config.toml
d_model = 128
head_dim = 32
activation = "relu"
norm = "layernorm"
norm_place = "pre"
positions = "learned"
attn_scale = 0.177
parallel_block = false
init_std_qkv = 0.0329
init_std_o = 0.0
lr_mult_o = 4.0
lr_mult_down = 1.5
lr_head = 0.0052
decay_fraction = 1.0
dataset = "wikipedia_en"
Each number is 128 + 32 x the weight over its row's rms, rounded and kept within 0 to 255. Layers, rows and columns count from 0. Numbers have three digits each. The size before them is the row's rms in percent of the matrix's.

# down: layer 8 MLP down (transposed), 512x128, rms 0.144, rows 481-511, columns 64-95
# up: layer 8 MLP up, 512x128, rms 0.14, rows 482-511, columns 64-95
down481 107:154116192121109116086132128121132139097118189127106119073105174105157156175188127156084121103140
up482 095:166170085111145122122163117127118127113111139085123171178144147148170091125149106161157109129079
down482 103:094111167155125163153138106159130155090121178074195131116105131119103145076130127147151103118155
up483 104:122087121180143096103111138193118068102102114159136130145115094096090148177077109224090133212083
down483 115:130116106134183133153124080176126059103113127194100117105164133100124124142135081123159116118105
up484 098:092164122086078144104130124046119142111146143103096149160127117197103147115159125182147075129092
down484 107:110142149102082071138118141092124110068095123103121126095154151147151119109112127120095136075107
up485 099:138086088096088099145126099122174120124110162116122205160210158121050153134094078174128118135142
down485 094:143134058138174110073168144098190141166171093135177116108075120156124133122119173122142130126136
up486 106:181125140160160113137131130101088095052184097176103187150207145159160128092151119104061136150136
down486 094:079146101142092129144077151149179073124219083091122107112113128112221089112157113131132128133144
up487 102:112113170064132049111148116141092132123104127156116159162111100120175129118110169070099162087164
down487 102:132148111100110113121102102147131094155115116140157118147071108093161139148142128145114106143159
up488 115:194103100101177152120096111142190084109120095061107136155090150160117106162152160141181168081145
down488 102:155164140178171115128138069059127107193129086172159095112117085196130092134151097184203153187187
up489 094:127117068093083074139124133128146128120130153149138125179091145167103125141112114067102118180125
down489 085:113191159176112125133162122128067110110151121107143130163106118187113100181184178146125126137086
up490 094:102090118109208151145151144171119104130102120155151138129128129106093105102145063100117098151125
down490 090:147131106154121098141128128095118108088115107110101144150123136167157133071121104137062144147126
up491 103:127153117140146136144095219146134158082150134073214147165119110121088184129139121168104131133090
down491 102:072145140108168182161135090074102149195136138070133157110119111133175104117145165124120195223146
up492 097:120146094216122106136105070177079089076106140115174111100127094100090095114116131066149081112156
down492 098:159092126102106145160132157077153098149186050104099126127101146147143113188100167062129146101156
up493 100:106145115099167128093127124105142105156145132121121083170082135159115182174099094134038127113077
down493 091:145134104105099130137060063101148142098089091092094170193051073112138131136149133121164105122120
up494 093:119137103124101153149123113155098132092043034151032163141145131163148124102118122170143101149079
down494 105:100128128183139128122132135097097087116124162135146200132174113094109162124140119123151088051146
up495 092:160112112171174107153136109109155091109148160108117135073164120096144172098065144101084124154061
down495 083:147147162155123148119064156130130103124132091139114113107085113150126175105158077141088088168136
up496 104:121112131136170063085130105165145171124163111166101115182092124097095098081116092170142128108094
down496 099:184134126149144160141110083142117141071100143129101143157121145100132112064119154122078129140135
up497 098:120129126129148073130092130164099131159153114136166160093144076112131198072119111112139124114124
down497 104:141109081149098084148113178089105135100129121092106174127159175148099112128118120070088101093130
up498 095:126183140120145141076134161159141108141140127122175097149096114139126167131152112138104149165144
down498 098:126174074140159073096137181112149132125084085094102141117151132150147091094161154157154106088120
up499 100:142097139087160103197166198146068154110100181086116109209108087142149137162120078095069150129159
down499 078:142107128106070113155078106154141067114143135094156152101058152117092188056110127172126164116148
up500 099:123166144173117093150121122163111077116206088124077123161076073190164133126170148142125096107167
down500 099:136106103143132081126159114109129129096231170128072164138127168129148135107122120133095049141142
up501 082:114113102144139146151100147148117112142165106128122156092127169097145101143123077104101128114096
down501 086:117116172106121154151138133133130230126207174155113123150084113121145138131139160143128073145165
up502 093:129093108143119089170158062090135096131116137169054144144142213119122120138188132139135124147140
down502 093:101156073170131142159139094130162164072120141129130108084121114173114115121148121126072137155081
up503 102:123131083077172091132134147187166145094066178091127090092070201130120168148116052137145115064134
down503 104:087163183133123090154167160119148158085111144110098099120126144171179122075116066123122088095132
up504 091:131065170125113150184147171101130131138089114105076122158116170167144175168133110111112152073130
down504 099:135082136104150092081110102105124169116087132165125101168080153062136165171089128147111128114117
up505 093:078106127119152123230152129116159107095168089110120094141199101146161132115175183122127127156123
down505 100:152121092101161133140127109185089153100254131141098106117109123029128112124131110080104078113146
up506 104:099117105174155110092172144074097143162105144154097081171110127099121163081179068189102097156136
down506 094:139103140111098123117161162104161082102136175118069158088122147201178097120099101146187151081100
up507 099:158113114163135120142107063131127170103102080138105166164166163127116105139152122114123121114105
down507 095:094149110143130200103174141110167125123102148080138095065104130150124170174130121059149131126135
up508 109:136122132168182155166110144104076098144186132151158155143061138187131174143127126129133071170115
down508 107:111138122104201143086234162090127193108183116169160160130091077048196130122111111176110141078152
up509 097:122096118183100144166088136083128144142125109125160109117086174146150126144130131143101187074107
down509 089:174119193175112102067137154092098128154181113081122212090086099112075145188086150169115141182128
up510 099:163158103090175128103145137106148109163159178109135103158105130110111181116088098155115137166118
down510 104:154119114189116089118094105176111102094148097128093089092151081149165101114102103082103148195082
up511 108:156108057090168110060153069181174111114091128088109139099149140172114182107169117077141113143140
down511 113:127159107096126142154095053134178152146080144153145112142088156169183112156207065081178126080154